From a checkpoint of a small transformer trained on Wikipedia.
Size: 8 layers, 18 heads of 64, MLP 3072 GELU, vocabulary 16384, 83M parameters.
Architecture: RMSNorm before each block, no biases in attention or MLP, embeddings untied during training.
Training: a variant of Adam for these matrices, 563M tokens, 8593 steps.
Each number is 500 + 40 x the weight over its row's rms, rounded and kept within 0 to 999. Layers, rows and columns count from 0. Numbers have three digits each. The size before them is the row's rms in percent of the matrix's.

# layer 3 MLP down, 768x3072, rms 0.0282, rows 759-767, columns 624-671
099:523495526558477557539460484510556514510469510495480488471557479535506522509567500533517472514543490579510543565594573537470522513491478468552519
103:504480476445491541506459532445537468496485435541498469457431448447473571479512518541528507568597437526442570485505477527511533539492485568476572
098:517526452457484503501521466470433509533497425534540463510517506495555461480525586433502475498594488569460530520555464591539484534433466503501523
103:595527435514538516504491421528538533499520445488498593545564557507574510515510439480544425501550482521472501534505540536476514439511477520514586
097:525464500447556562529473494563443472511461503479500526501556513514354449521510573466516533478546522447546526492503471526566453502461464553476545
098:512531456537536530509423478425468478471456550467504534532452500494501455443434542538448511501509534470514482437483480484521500459524475532371546
101:504502499546523458493523494475435491500510392489445494493443528487452485487506520499488517535530498445629550523492495463461522617432402500461477
097:452539537510452578545445530504431499527526453467570516500476513524562466446518538487455469510421516541458457503482519510493503431558453447449558
102:540554494465510522434453528532538533497528559501551505470444484457464410503575529540448539535502468436504441496510480508495459481512527527505522